From a checkpoint of a small transformer trained on Wikipedia: no biases in attention or MLP, 4331 steps.
Each number is 128 + 32 x the weight over the matrix's rms, rounded and kept within 0 to 255. Layers, rows and columns count from 0. Numbers have three digits each.

# layer 5 attention query, 96x96, rms 0.0783, rows 0-95, columns 0-47
127125133140127132122130120134135128131125125126137129131124131141136128122128123131136116125121126127142134127127132124132136137127120129126126
122131127121131119127138129131136130125131127140131115125131131135121132127133136115124134122134121128122135122135131132132137129136138133130134
129123130131133130124122119121123130135145116124117132126129128119141130132117123134140126126133128134123122113133123122125133122129115123118130
132130133132131126124129132138120119128123127119134130118128141137129128129135138132128124135133131128129121125131139129126124129137132121128122
132127139127142125128128128114133133126138126121127120125124127118131127130121111117143140118140128125108123124132122125126131129135125122127133
134117137112125110133129107124133134133154124131120139121126134118132137135126124119139142103144133123115128119135116119118130140128129127128140
122144104129135137133115154140134118105127117135140126150141116124128108133142132155101105149110104134161122142104157142139129120130146114139107
138128126099121124122161111157125089104111140112134125125111126144125104121119115134137131139134150085128093121132147127147145122126140130108127
127075110156119160083074117093152157156148136174114146135136160145105120121100172148187089144073097172097151107102095119132126142167072096159169
131158094083170111188115153188150113050137066122155142152144154135177088131172077173058136143113115104173107157089162139099163108094187089146088
089165149186142103091224095102112099208079201146080096118069073176126158155136180042148116188246223127102160088252160165118084098134018202159151
153067223119049071081115175154042064106145156109194030126122149072079229084069098134180144154133006177152199099096085194109107113081135142145122
022098072041102174193044052224013091163160056112082221102070157066189040093035224207159063040117116123080166053141091217142212212168128091028147
198255136168125157092049252122182201128124088137240080014019155094122141085109117101110184125158132083224167000185189158106061003091150178022184
163066135195121150049063097105195157215102090097145164110172157102098091182142092056000091094147156190063072194166094195171011163103118083117166
080113181091120130135133122107094130180202053109053043119100085148183116203060147133133151240134126195114148155197111120229172193171056010195131
126138124117122118132142130129124131123125113132129127119129118120121120131132141116131138108125118127122131142123121137127122125142124122139133
138149126129122131130129135128115127129131129124131135122135128117128140137131123132116129131129126128120138124134132120117112120131124123132128
128117134136127117120127107153133120130116129123129134128125127136140125127126120116142112138126118120127134119125139127129133122129122127124127
131143128123128133137131141133126134131131133129137121127140126129129134133145121123130133120124132142121133126139124121130127133132126127137130
119101118130136124115136118142141107136124124130131139138120131137134116123120122137135119139111129128128116128133126128128141129114120127122129
109103107136138127116127122154141117132117121143136136134127117149125121120130135154133104141116110122132112135126140143130126128117119113136123
151164150129137127125130149113133128113131142093135125099142126118130120141143118115147156120139141126143136122114117112125128125151155123107134
145145166110125123131142123087105109089124141102145102105143109108114141134118098124141150109127130111137138124115115097138126139160162148103130
117140098200141136078136117106148115167109156174073147122108117146124121140131189096134065186177165155087184108177135130133086105176049155149145
183161196048151117207141124132116101073134123070185114115118151131167111100150034131134192083112143060190059133067125080117193154104238131076111
087174155074140073227163152193085135148078107092170059139125072130135141149117065132066223048132159041160047130143176171091137130019202199083087
066093141094223134167113060170181205059047093191142083145202160128089192200125170169101134132054153184174147037018105094011053102142052079177071
120162159095143149173231176111000096170139026160099039248195181035021138153150131174160025120137250162096155048200204163156098092123255123116151
058228233216186085117210020088064109057169196066152132221129160167000156055105214061062082105207058057142124077175112097037000051198077177151087
125056068145120089165087188113175166020200042127211128183053109155225119124119183132166095141112123061123251117177109223076127122196065166187000
000158084088118146226053091095114090000136128118050069208255068137111088093175167047131159094114155135113120159044000108122134082167105047045218
125178119172135153133135095145096153116123097123135104089156168124151136083140134129110111116118078099079111115092127089139169128122149178124147
095159130110114152136105143115148120155155124162069147183106078094130118184196143122079136111150164126194147140130162140154096085196137108116082
120153181071135070070126203090080166121123156114128164122121086170134148082129138136108168145133107086050108170111150164120131175125113148118170
121218148179089174147147138114074186160161122135132082080167115116128099145168128127075117103086123106161148125124203100156144103073132107121161
124156152112133134124129156130116114121149141103125158130142148190169113125103142096158158172099142133088105084156060131116128142132105137143123
099153143102125151133143077132118143117158094123166178141141135150105144119119130122201139106127109079113098093152097146067136149131104083166103
141143147173129144124072116141123135125162119105107097132143115116117096160120122140025160126104093151153169195120157102141135093109143088071169
096069132172143130116149100181139133108080126123104122135135108137143110146143101119110092063139136085119124185120122116144144132145128079070117
090118131129128147134203100127158104157161101151129163153082170130125148136135147079118130187162169128116134095150159133090116141150094121165137
102119096145142136130156130156151122117169129129102134166117132165136082139147134125086137092140131111124113159120135127086138117126122133158131
163147191144131143125128121057089138165123142158154132090096148116148128098150125130114095193113132175161163099170143173154108095141104157142119
142145162131101107124105125080101134122157149105116133118135102140131162114108135124174148126141113125111123140131091107115161158113119127149115
109147145149118112129099166112116113109118123109135141127091141123126118131122177148153110125170117144098157103109116108105130143160122113108147
114127135131135121115093163133158131147119142142100121111132128146145107124129121123119150126128157118165136117111137125115139123113126143123131
130156141123093079100093105150116128145127108143111139132167124139100145132151128141112115120115152139126114149146070148154141133146147128139139
106138168137131152127145121120108118133140134104124121108147131123141128160102137113144140148173125146122130089164135128138125123136094088150139
169073144138139124136076133109078138133131137120120134125111080124124110127103145170084139127151136144162151158117152185116108120107140150119119
154163174083172110172144127210047200114124159151136166145158094131124166157084136150113141145204122103099110169078153086159078221120118116124089
095137109145125145136143070173113045127107041145132132100121198150118146160159133095173142107152112164087138138171074169127176078135107155144118
198099156126126138126072115103165156124042237091107113171135066228164146159129080176101107143108134130098106093109159133140138159119122169124102
142028102133145076072143101166175053112015142171119107123109086168141144095123125088194086200138123132148089183087092134187131144151156165160112
095150113198121161163140090210111152114112089133120105139141098147143066097173141127105102140132069088139160166130141090109155111075096076124101
121119139123142139101160143121118111125138127131130140095116164147084126183095148117106159129151174137117137092193118156155145114186152113137162
116129175157185142075128109095171062111179152135130154136141172177073114183055156079117163110168120148132152106130131136113150071246145102124212
085150152164137123127108126148162123181113146106070163089151131141128136132123172092152159079163115108102144122140126074093138099174127147119135
097063158132101085073118093096154085105078114110100152148116116214072133136084106130133171126158123092142083142109125109093159117154189085121174
178091090114129131212172132123072146144119096149145106148102106096168130111149099129067117090099182119131117150173146187123121129059131163104057
125124097147149134135107105138117095131085123153105125169161111128130137138102120169124151127091126146115097099108130144138140144120136127128122
119156121137147149122107121112099158119128108133130096146133139089087126150135117153135116123111152107125140148137156136123126131138145131130140
105118144128132106102149122086115128117152166098170146144120128111097134110117166143076116144125094122145149115148154097102098103152089148130120
107125095135126107109120116164152114115113119172128127173142090160136137138095139108142134136093100105135113157137134170143147140129135167159134
113133098141131137176109125129125151097131110141106118137135136107114118121122136113117149098139161136126133164094096127129116115108123127114139
118114021107148108124178123143126170122096050147143182082132112123191156191172122039162100079153149151189155104129180105125109181158105096167091
135202148093133112155207161186111146078078098214111042100168144170095106127165147102066151042188062124070184151130099183134215116124154133097104
124091153093120118111057155129116137174229116105074174116147159039158124149045080139198134142061174153144085111101115067078129138093045125120154
143128132182139122146130077176105095044104083162179135109128154176066143151176199116104121083176102124102148107165110119140130148173190099161064
059103162092168124148147131081135141184173153102113160127093106132066145104048123121206138156117180173131062138159108097136090142157093112126133
123119084122139162133113101127121126107153127114161159121094115129103129152109131128136140156121152136144122157076120138149120141136125096141152
138157151163105131125149093147155138111120111133102121113132100118135135117154133151113117078119098107136163106145109099142144104127146165142121
143116144076106122104121145194139138132133123122121110110123128135110126116120123096137146117127078082125093138139145113178164067127177165109110
144087108106152148140129103152144108111118146112165123130150130130102123118080135142167103164126126084119094149103145121107191155113123076135144
135158091142115148159182115128110123103152121174130128151137112142151089127141125121113115118149137159090153147140116120136118109133096148149117
118155131143147120134132129127104134177131165124122124139094149141113128166113127108130149186133185132173152110196104154133084129130121143154135
135095195126152104103117094118098109119107117095151081130123126092096168099092117102177129149142058134124140133120089127105117111112159141141112
091126122115126153135103083164091130131152098126115136115113121112149083107103176152124089110125128126110145097116095155136171151147139106082132
149154120135120105111118147156158153120121107144155126090086123111126141105112128109133129118159123093161127073166161135115098083113146153090139
156118148162132131101127115135171143165121105109147142117161129133110110152119118112061136109124172162086113138157098142157104139107104114121141
090117153132131117137134117100137131138159098112100093118108113108151131147124113130116143168119117147112146119155118141167139152138138099146132
059239069125124150136255079149126079110079035245113097051149137180135056152180223037223165038167052132093096211066065160165126106164111100148158
141124119206121147147127169088121164159142152080144070109171154109180147117112083142047132148075136061175126101098067145000086122105149132172157
120069137136148074093154069157143093114142121066153200186127104174136207156088095157162078122091132100110074094079157075166160066143106143138133
095127066081134167082193163133129145133129170154116124127110105134114090133142120122119158113129095122143149135175130113152137099114165191149147
166163118108154101145097143124106125120140134117134155137110141067150100178107073140219123168089142160100146128095125132147158123147121093095166
146132115131099146104129065158135063093089128137170170123145182143116154133153125152121090075137132107153123112107123109133167159093156079122090
161149107147116146103170157079119126126152137125132088133142124122133127148156171126153104144130102195133136158123102149156114083163114132127147
150159161106158097140174139101111117079118103113123148116097104109170123139150124112121147126154103122172111140092126125119116086151143184133173
128185144153119088111113154117166127139107125093087134112135154110113123131110144128129075123134139118154139094130120117119081110167149165108156
172124132102110129127133161073088101106120140149137136117126137145090132108157117117139129081116137131137103129122128121154146116141159119083093
114138123086128145176165113159075117132115124110121118139139114140168120131148102139095154113109144101138116134169142115114150138082124157108102
104115117116122125138101089154157160094120129145118121141148134141114162141112160151085141120117136141155139093095123107094110113124111107139109
128130150102140119145172148128094130135138087139129085168148152076086138128146145112172086122133146144148143098145171117126130109105203112111144
109153171179147111128164097110117123104140133108153144143116152124090134091111158080074097135157088101145148123140131116084072101173120156133114
126113109127122116133114152161142126087157119127188134170095109157118153142103150133147139114088128103118162129155125169131135139170084122146076
083134104112121136168094119111127142091155148121087101156164128147132113135133124109138141121124134142116135151102053111133143098171105095098172
# layer 5 attention key, 32x96, rms 0.0809, rows 0-31, columns 0-47
122139114121114114108112138093101132138128158106126154130148128119124156153108108139124128137137163112145167142121136164119090115139109144136121
130130145133137122122152130137150141113106119132135108110121141143129117127135117123122138117130122120107128135141120133125155154126137138116143
119135116120113128118120120137122116130167123135106120126139142118128127131117139132130121135143155134133128125112135123124119126129103133122119
122136119136141123134137132134088135111125127129135162119104169133119114137137155143114153143126120112110126135131122118116114137151111105171132
133140151111116118150154109116111127127156138120107147111121148127108146139131114119151143120130128145129117129130115135149134126154123157135107
130165120113143120124125123104104136099120135126129130119129118122133151123134102137135120129109138152131129127127114140126126119152130127116122
113106107124144103118125128140150137148135123130137130135135135118135122121110155144136139106135120094130115124116129147139121138125129133148123
139155086105148109096122123145163141138130115135098118129115086169101090133076157172149156128121096129120110126104119153121129133095139140144115
136134092135139124143112149104146134163158142118144128132153159122120146111082126123170124142121164090090115120114108113153121150198125153155127
129255026154121152108130088116144123156180113144132093138165180166166113102081153120129091159104168149046110129177113172139097149207109150082137
173216111139140149153120136178136123170148113114047131121143187159114120149087186070174143159108135127189148137172089081189082123174128159200130
089114152092119188105135108107080122185078033097203116062111085132129121126128164122200113192094120131087192172147130131140096174014204173197114
094164202073161147043151107157097110114166130173137129059098050109135200200106186146106092194072227102019177134118096093063157113176180144093131
172116065118147102144156108185101163113189059113081109182104079053133179104167036117116122115165131164157138114183136117065140179059087118129152
105133194113116160170119117179228197191128067119227175142181177089088145096078117135051090123113165210035133061163059148146137121056131167121155
081128130129155103148155090102107134120161106178007114090068069171133106133179106129129153189016071146068170084166194093190071183155116138018105
121141126114111133115151149118146105085098100126131142139135119110127116107127127079141140118128121148102129103120122129139112113122115113132121
147143112138132138129141120155119120131138125106120112119127144133129127127123120135102128119095120119152129128116119103116127126120121125152130
132132144151123106142113142073150110135148144111146145143133119152145140126110135154146136131119135132113108115120133124126127108136125137101143
136112107136123139092142124138107126138104136144131128132117127124144117133129111123127111112117118130124129135163118108170114116141138130147132
128142127125146138116098137104141124121124115119140117138117112126118104115136133137127114137120135150130130141110138135108147114117125136085138
121110082154150147119151119123125126128125123143139130134114123143137120112119136151114133127108104114128095136107116131119137126115119090134127
167150163105099140149124137125132122122141143125127134124133146132103117126156125104134134102143135162122152132123117109126123114132127156142136
142083192112122102151105136131118149128113154081111149087122116086104141134156110097159164093176130099171168120104119097129132107139150138127112
116208079146104149147138115138115106160146135115059108152132166142161113151113180121105126163108131112150130125223114135147092147128106140109156
200154159099095159123149121143124125100141126137092148144106118204065081132152131100129125119158120213178143143084119103118121104067115134176119
087130145145130117148138117167091095123077129108035111149084090107183082180163177209043153160078041096205148131255136147131125147000117072066163
172171162113139142139104093158166143120105167125128185149125121125148126095166197127082113129160085161169080044072125108163114184104116164229154
154075088134088167178161102176138151125089094097108143141099125073131127085107201128255135143089216166177174173141195078063147124058222131070199
105114108122136178150129136128105135139068120121166121178117063095163164128063161067000092159196188158213132155174148084121185150255132115103185
158081137179125141101121130228081141106121103072255143171135091130142091115129209090165169113076114140095142128177197096157099146255147099187184
158149099159125131138135141109132171095089179085098145129104134123135119121116160072084129078119207151030144112135062169138216100122102108126118
# layer 5 attention value, 32x96, rms 0.0761, rows 0-31, columns 0-47
111107115156113154098145130089176109146177184145129087132062133117129135104104193160139157092159175124140162152139136119088171117139077117137142
150137099139165103192030147107171111163140095175132159177058059082082111165158120131153072143130123153123153147093129149141149127177145120153115
141068138168118052115139145119119087120145075135145085129089169148082121116135165098127110114160150183150101100097119053168126127125197130127062
145112103151085146092169172106151133128143163147153180129148187142125107096094137169150068150156085099140178057132128106106149142143147138066167
134082196089047136150141136117144154119124109124115132144124123090070120094149098121145027121069132146134105129082200129096098091134148083154167
116190079110155163148138116100154129164152117084126100116132127157043143098120130173104168204102169129125105132107075161170091093164143059155160
093081176166038122137126132126138135097078127168163143152141120131044130114139080121158196176170106157118111068143190149128124108152128121100143
193067107106129168146109064107109106170169119100134166113096216100140134123158124116119167177185155117127058148128145139096154159123178134145167
108101092087174121158066072128112167101130162160113077126168144117118144101097102125133128099155105138116108093136130121141081150136166162095124
114081145164121129114118159104133127209159112158094066130194145137154193126136130099150140113122131139122138102099166114117199120136145177141131
112219117111090074112158103142143188142143155117122141137095112149190153059129109116129151143092124185127175211099094113160099146154135064130112
142138159110147101186129092134117126140169109103131157127090070119095171097102166119129106112145166077127082156136161154191142082106136184107072
123195148157137159110095186125171187140091083155134144100089149115150187141147153094135179143107166092082115113115142128077124150123184125125090
099130104180157099142138150130111172132099165090148165154110161158094139177198155162150119112071129142132139107165110125145091118105125111168152
011172103126125246092070170118136108108121190123155138156070145097145096135134084151122147135105113147105143112136131093156131151090155122148134
108169162101098118067138200137106180151209181148114082082082131137148126066126126141084195113147100103156102131129141131128157105137173116101164
138124148165079094154122153158117123142161172100162144114141122094166164131163109139072071160118124134117120161145152143138100077107178098175144
129140049173179160158211123139118146093155163095116041149072144109165111090075071188095126146078131070108149074106130135157118106111104088073099
137067148093127133145108106074182153125180159193097192130127114124155146114115111060161118156126112136173112040169144119052157066142169107177142
094145080128089099179087075185098127110122139174127068121136143111188160172113209213112157146121117142124133083119116121157163123106096076141141
124101121153157011116193159108111109170108096128155119060113154060159100155138133085123063139129144187121106027118142069125145097126109146139153
121187063145176156120177114150078147169135221204115085150145098137106138167112087133120107127073139112127050135178126151120136174131135129158111
065116157115098152135185154161086120149126125098142131194117125122131145064179160117143171162152118117155133100111065130128121098144187167106136
081113160098145102157109153066184090146110165047163125152124095158108122080131120122133094123136139117116091134116189072106148085112112090144163
123063140138057151085160166086110083107059119143086091097083140118131151102090155096115100151128160142109142091069166148138095049119134141157146
132159067172164169138122116133088118151177194173129074082099165138058154088065133220100154057075123101134139133102114135064115181118110086118131
099135164037138111096173128148130097140150149161165211169136110106084117123161148125153122082138180154089154164097178138146119135124153132139117
166113159172201114124142071103164104132051098147132120132125078137157167006157175109110124100079123128111046175116086122124120143100144081091142
075051128113144164169134088099104166116140112097131149125084176153131158096133147098168153144142132124112153122152169207153162093114103120143142
132120134115130099119105167132099128084092115127093102087161148126096128054096145133136085086128156177109172151171157191116109109141155131147135
121137158147181136140079108098027112067168094184128188115114140129065191109132128181144080149118129133119134153141083103162134157097106132150124
149098147135089092088165103150113154168073148121127098210104146085097122183079104054153124126086158122124125141119142146116129158121092155158142
# layer 5 attention output (transposed), 96x96, rms 0.0731, rows 0-95, columns 0-47
072080230174131146086160127075116121138160251177189129136101106149126140118082229240148143099137181152073125149172140126135241179107080073098129
155150022160132075217072100095113170143132043232059125155058028167092108159159088083140060198177166140166137191090112103099180149217184125166117
167154183147114117113163162128181104079168062106153136123146147146139074122131167201111166105152108154073174072098069056157148150103153160077111
171208147146113150070181177111140120047178219152255139127149186138119081182143123195171085174121123128105149091109128101158145149149097164103159
117113176084083124127148112163101122138174114072123091148036158162103165096173108170174026130079165111146104092124182161107108133104175077145141
128133185125129153160208144082078147143124137117105071130146069164057131037081129129053181195143169201114113140067123146138066074145145063121185
054077201200027183112072180120113160109093174128205122182122118153103071112112058138139163167165121164132159062122138156186114104120160136120222
163065145178142152131095045152135124186189133117158149133083252104150101090110163205080142183176155107140086177126156146134169154086165103109142
081082147110128110179071130143142125084148127135094092093208127135107179089149135199128136129099127151031094092177194079168134191131202230153189
076138157091171088101176152062076110218114147140142117147207169169186238178109121157187139207170156155123192058065187127123185146093091127114212
121169042080128105106154123083118169173199099076084125149054094197217113096176179071194153158142123152222171166160163139127089093167107132147128
127106138096156087242171102102118104109125083047177166080077062165128213089106152140138143149101187103140141158124154127195174147131136160069067
125175178102167109104077175136133183100072097125131091093106135057142207169210168114102177162123196144110100085104099113079070142123224140127075
115165104183151171144182120147099232085049133151112099160152181194106113196184215136171100134105106141212085135157111165175086124144134110163135
042138046108066255108158170134153087124102096128117165170041147095157153121156075127109140144065178166109196098112122051139139168142114093181035
091126143106046105053147190111167189137177137120123080070092160152061141142133192115126194108165142070193090150106158112092210138149211149120123
092129135167104067150156161132060125067101169064156152087185110137140117125153166137084126170063123150070104194161124121130096098059154057103121
122107127193186084164148104126096128048108148104126074151050154111111071149056114142124080134137109126098158090087163129156118060125139107088102
080081167071086067170101063067146170089227196204116154086150164138171144101126115135097072085104041142117164084151206121095164101081186088128061
154070038143117173250097173123137078083164110169164137158138162120171140158193188090109208152093154114128129077111136255081163164114082086118135
179134160140153108110095134014081084168146118119151090048097177062121100167183162079149077113087090196083105014119136060128158052144128115128127
137117140140168164075158092076096141125134195171109130199094082141157125121227041149104138124028137124165084135179187143163098144182119184128104
084154178111125116163190135122089099102156188129184124125128107112113120051187182209140114105128082098100188143084050166146120095145117200118177
071163099145210153182090202090165117131115204046172083155098061102127079088093110101100162117115117088153100142105158113052078087130120069121173
156113073082104123097184136151074093072077169175078085093074155150109084117084176172081141227071149126088107155143176129134119052064088173104106
145169089140128168123056169149115119139102203164167090072092174210015158135132128209127050045079166081111181116118114163096096182082125100089172
114144036039218145133212126119118113103170130194121133222165118146041122118188109064099147063163218109151137138130167161177146158101156077155116
202136231136150130147105109082168097110077136147173129146102087107137173021127161141205133069086143149062092172129081135116119093117167077119140
056099148098103154133111042069124227095105132094119136098130148130106183106139101122178138113168080158167152127142142182181087106150092144114116
098102072148176134134129204065068158120120074182018086104143189145144103059019126070165127039102188167111122163153136191162077143183083177122128
094113123208204143117101128082093117063159071176124192157125189134069240069115130104127144168111110158143112146135053071169125153097144099149061
164101178119130072125169070187229192193074221132124043208109165111088142170137123069178106139052165139172142119149072113091185097081094136123160
117140120106128131151131112146130140145128095132104109128128149104116117132128092127128124129138130105124124109101130132108114139088136145126124
130164122130139129119138113129141136119113151138094119099140164091127133126126122148111108120156136161099139118129118122106127110139132127077131
128112122143121143140138127137116159153131117125134127119120108114117132137146103105129132125151155127165128137101122158107146135115111111131138
130120118111146150121114146128118131115125100141118134134146126119126115120148109126120122101144115160066085119111120146118126138117141142149111
097136216125120140124123110128108129120131194152168145132120127128120120135120124231130142126118123138118155101136130131151160133141147125098142
143136062136131174120128127125116155148119104148094136113116110131129155150150105055119127123154163113162101144098130138104120159182126117147092
143135161116107124120135116133133143120125192138188151132121127139126091126178133154137120127106100155069130103110135136135150124109119125069124
128108136131119127097134116122132137122145141113146138142136127149119125125140109099149132132131131155141126122123129131134130118144124130130119
120151073153124133143146119132084138159122098135097134135104132140129156133137104095103121138141164134255113095096105154107139145132101113154128
119130123149125108103117146147168121119138168127131125102121156085127120105138146119138133114121146114068138124128130132119103133126149116108142
127118044124138132130133123127115144145116066128089097164108118161107127118139104079144158138129130137209124125129129143127121156106124128192106
135137174122120131121122114103130122116118170137171138113136133117115104153117153137138092115112105170102127116173128108156152124165115142063128
113108117151099124133126100126132144142135151121181153140131122117114141124117135176099142115123114131137120122126124163151126137128115131168144
132130143122125141133119137135122121127121119138101118129137132127140108133119104127137118121137113119103135101161124157136111147155141131154132
113127138129141133121115112129141129125110094110127123113130121117121128126091136094127128105143123107130116137105142142113139157115110108134135
135137056129113122152118165133126127135121118128149124157123126136133127139153129141127164130138157102202131150079126132115109112181129131161122
131134101142124132114121107136121093104145086138159124097126120118126132126118136132138133121114095116183140127106115113103162105066153133088112
131140039134153147122129117127114134152129097132041118143123118146133127133128120000135134140103145148153125163167148127129068118212114115134125
143137222131127138121117133134099112130128168103127101141126106131133154133123128162108123108145139147110134171158115105118103112108108134099115
120109090116112138143113086122116154155131091123066146140119125107126131145134140104110112128149158129182139134093130128117142132122148124119125
151132147114135113123138123139139127138116153121125123139127111147121141112092143216132138150123114141111112120133140118127124121165084121158152
146123080142142145128138126140129137143131106137117127111145135119125117138104128114119129123128166115133106150140125145120116136179137139148139
107107149139106124119138127095138150133115156124145119102128147104124122115141138126139133131135136105118106109134122123122153144084124125107133
134115191111106106130132109128140129134130151127159140113122134125145117135123132177138123119144130154058147121118125137123177123109151132129121
115123189133112129122116113130138114149132149125162136106138136125120124128121149117128112116098137120099128111109112119111148125112160130126132
118154065139143129136140111127097154145116103153082129129139127139121155117167096000135131138143154150191123138130128138118109151200130129153089
139146203139109121106120123125142123101134173110200123103142125136129111122108135174144126150102145139101130113116101126128140133079153116091110
115116093132132144146136146123143124102107074136122109141138111138133130110107115127141138131119109150174105160151153143114107141147139135161130
133127169142126144117133111141127134104113166153062121128134129094126125107144111139112143117150157142103132134121142112128128108106132132071148
124110130121130121133131126132151105123130169119195143122134134136122111118120121188103112116092120128078105136121129124124119127102118134114118
128129149145122121135126120114122162131116115128150132143141137122113137116169125083143124126117151113148094139117141113140113136165129130106152
130121164144106115140121121118121141156138127120130131103124147133121150136135108164129115116144129103127148097122109097125143117143128119140145
151154128122123127146109118176130126111117085092098134115148139149127108137153064109099116144119069135147136102133129135137058085139152162115145
104083171113121152085166146160118085116118235045151144102177184136152119108126133143122198092113102092156118097163150147151074100022089137090123
107111167100126117128089091128086131151118213130153143140110122106141161145124132177146125150122118091104124132147169164108145101170112107122134
087101108139129101184107100132112138192113104111054108113115104133132143098127135121093196119131127080154120167148117137122093087063119094112106
132133086161177138134125142097165105132093068156135135085182101103157095137102171115134196131159090142094106168102103106124144142094103174104114
138090124135133093093073110158158096097127130142191163132111161092186121197161150140197089098115079094124163105182143115129176169100120167125102
169141084101188089139166104134143116116139093113086128077146133086151177130113153133155097097113150113135113176121115107093157151092109137158060
117156156109106085138158197124150110075070170137157112121139064148109153151090127100147106109064109170085195119141125114138107099182111133147126
168178136111134119097147128122148129144134132112175165149076132105149087166123168100157125107138110116139166187087105137092128094112090069157078
159123109134122155160102100162140139067122099112096123113071085142092063124131120137050129101111099109162083139175091119113105130147143157152096
136123169166138144180120140141113091089079150143100122113174136080076145158105089185069096092124114113074080089130114128118159151137135112046130
136133130155093150058115164161158146137121148147123109173151184114142059139125094147121122103137077160076135082115111141080107117101123115208199
156095099118107118128173128131160089170154152118156161158139132170134059103055103126149089121124122159098121136137130127166191091125060139097188
130128133101113109112100111113152068135177153106140160097108087101133134077100083146109159117148115126103150156089141100084143129121113132094121
195103141129161008140116109118101179147144133137113115096189107137113120134120171104141114133172106100174091158145123193104123111153154155128167
148134110155189163162123057143104085132102123137090154168177105143174121122117063075134073152092128193095123098122101171153039151086064117170124
158148082089139186122125110101114173163137104152064104148090137098093124139144117117164137101160158103162131097132126147127128164188102153105135
130132132103093151101111137142160103183116076150138174130169117160129169120194130105148175133124160129164119156159121151134140161144128127194139
159156102149152155095153169166122088134055110089106123154125110125095105156141144113148170149131156143133125132101080128143100153179108150134175
124176152095146108040167148136097172149134124099106135100134112122097128110096074096139096114167133126101109167130118043173071099143143150190121
091138148111091122122140123188163126079117210139147153176144108180140133105100123109090134128142132052112144201142092178150144192110154139088124
135130132106107110174102157161141128106091031102117132116123147131109134121100173078144120138172125128102170114097094120106145104102150094164137
154155139116119119105086125121153099123106122124170130104133134121138127178096112082100094144135148120179070096144177088116144136152144076116111
176112167122078129079153078152067128130154081188117144094151159138119191143152141150162106149111145144105132132146105116200144146130127175128121
115137185130136140153081138103166151147175115106166172155169116104132147117184071153171120046182099144158165121128118137123169174170145085158161
108086152112113084122177107098128101104144107082126139172163091075203082127112116142120188180159068147150081132105138087179159068138129151140122
141117180185051115141056129149113126134103162106090115057095134123188145139097136219117124159102068159157115112137112133089127105126100151108140
093140048119125124116141164169113152142179144112093132113145159149118077208142114133067123152159100146114150075097120139155135142121083161192095
151146093161160100109139179175150061148140121137156140138126100143168089150131156128103113123102151079116115125111113097102139119111146107120140
121170134116102125122151071160176120133138103087213137141110103104120146187196155147120149215165084106112127093118111101103180140160152113160144
138148125099072149171152135149184120173100157082118072129146099122170046180123117118103102087148110152111169080135159184097109104117105133068164
097155124129109128116088158079081071079144122124129165084147096137176119106113153245109151122189063131106124124107166160161105132097162130113090
# layer 5 MLP gate, 192x96, rms 0.0922, rows 0-8, columns 0-47
107141165150136076097027107059117115103140073108105132141071101090095148139142107054127191163155122113125101144157131134096120137165140109097135
109075098082098130139123143118129145174077122109114118130147083155161182158148152123120109116139135163113073190160096149122131028148134113098110
139139106098088130157127108130147167213099163122199110126134159119146125108173102167144126129166095108096139177096108115143144124121127105116206
151145115121119132102115147151201111109172141134083109155068120132079126125143128116110137085114191100127123119157122089138152122135125090125136
128120158131115108172107082132109104148173127121139137122160162128081131155116148083139140183174185103115115094102089109142107090115196139092159
185127122148090020138088106100166151154122084135123105113063144101146215182121136120163127127096118113115156110154152111077122126174137179149110
097145121083019102065069078140170080141123162119176103072109155094086099098132108126140152151198137159128202197113141073096100107154136099100106
162136151155079175089119097112148125181135161128090094161145188196119101215087143162188150147183125132104118125157121155147140097150106161088188
172071162112078172097156195132159188105118154112103097124095076090119154142161138115166117158153089102169072122167113133106122099137122125131172
# layer 5 MLP up, 192x96, rms 0.0935, rows 0-8, columns 0-47
094146139097128115128117152082163148159156157115132195126119028116073064185126147083178138142173136158129116148137121233107146158119079117108170
077148104127131101139115129130098177120143116045138187168101127094124050190150133165135142130137111099186109115121093163150184093152121138151108
083143115073086112065104187077132146145119125086134099179114123120196111087095116173157108108129104075077098113178127112099091118179164149103134
143123124108160106082173130137096155083108132096115158097094085143108089119145167095119126176149131138147141083115131156114148121142105158115166
101149060123113126099116182114141154091127173114127156160146123115125141156092123136099116114134183154149167153134085105136078118131150079127101
088114179147203156110095152086168119143118125176166158158159112149149127118107103140183121118139122103150179126146142119157124131119100097122142
233145141148108083105128108112140127158157140121092108149155121102174089153124134086156198167144155125104127151114083142068059126067092141111155
109108161153076124120128164075133109120127174184142118123132097095165066056139100108110122103124182143147131110158112142090112118132099090152162
118117126166171150105140125102152112087168111125135109150122211091110169121076121164132164153153116113126125149066119115171096150088095148080143
# layer 5 MLP down (transposed), 192x96, rms 0.0852, rows 0-7, columns 0-47
132086124085177117132090127108147100097124086076139186112171108116156100158116134162113104132166103143108063167102146136071090109167181161076085
195058139178153140104104158104123122082147153155066098122121135132112119099128096112177121121122171114104156159126140063121102167165146105093151
147131132150162109107126095108134131149127154158083135105101092113125181125138150186144081152127131148112112140143132099118166102147149124089052
118133129116122131161131117149176142156142096135129142138168185085102129149104074132169121119131179141054150134136145131116122151027116121182130
150097129179074105185101101168117117195130163161172188160130190136184167189140164054193120151121126125164112107081111126114145105090143181116131
137115141112103122092159144173140130110152087114115108132068042143070158149105143127195110176138123147137125120180153128133065137177171134111101
104145137084087081128136112131118088084063096116158123112118141118121147132127165167147075132113087169097126094111094173163151124137108144121137
147137139107147072135124129133115127115128097083079143084104144059051171082169104156167185108157130189163126127121158107103140128048120106137151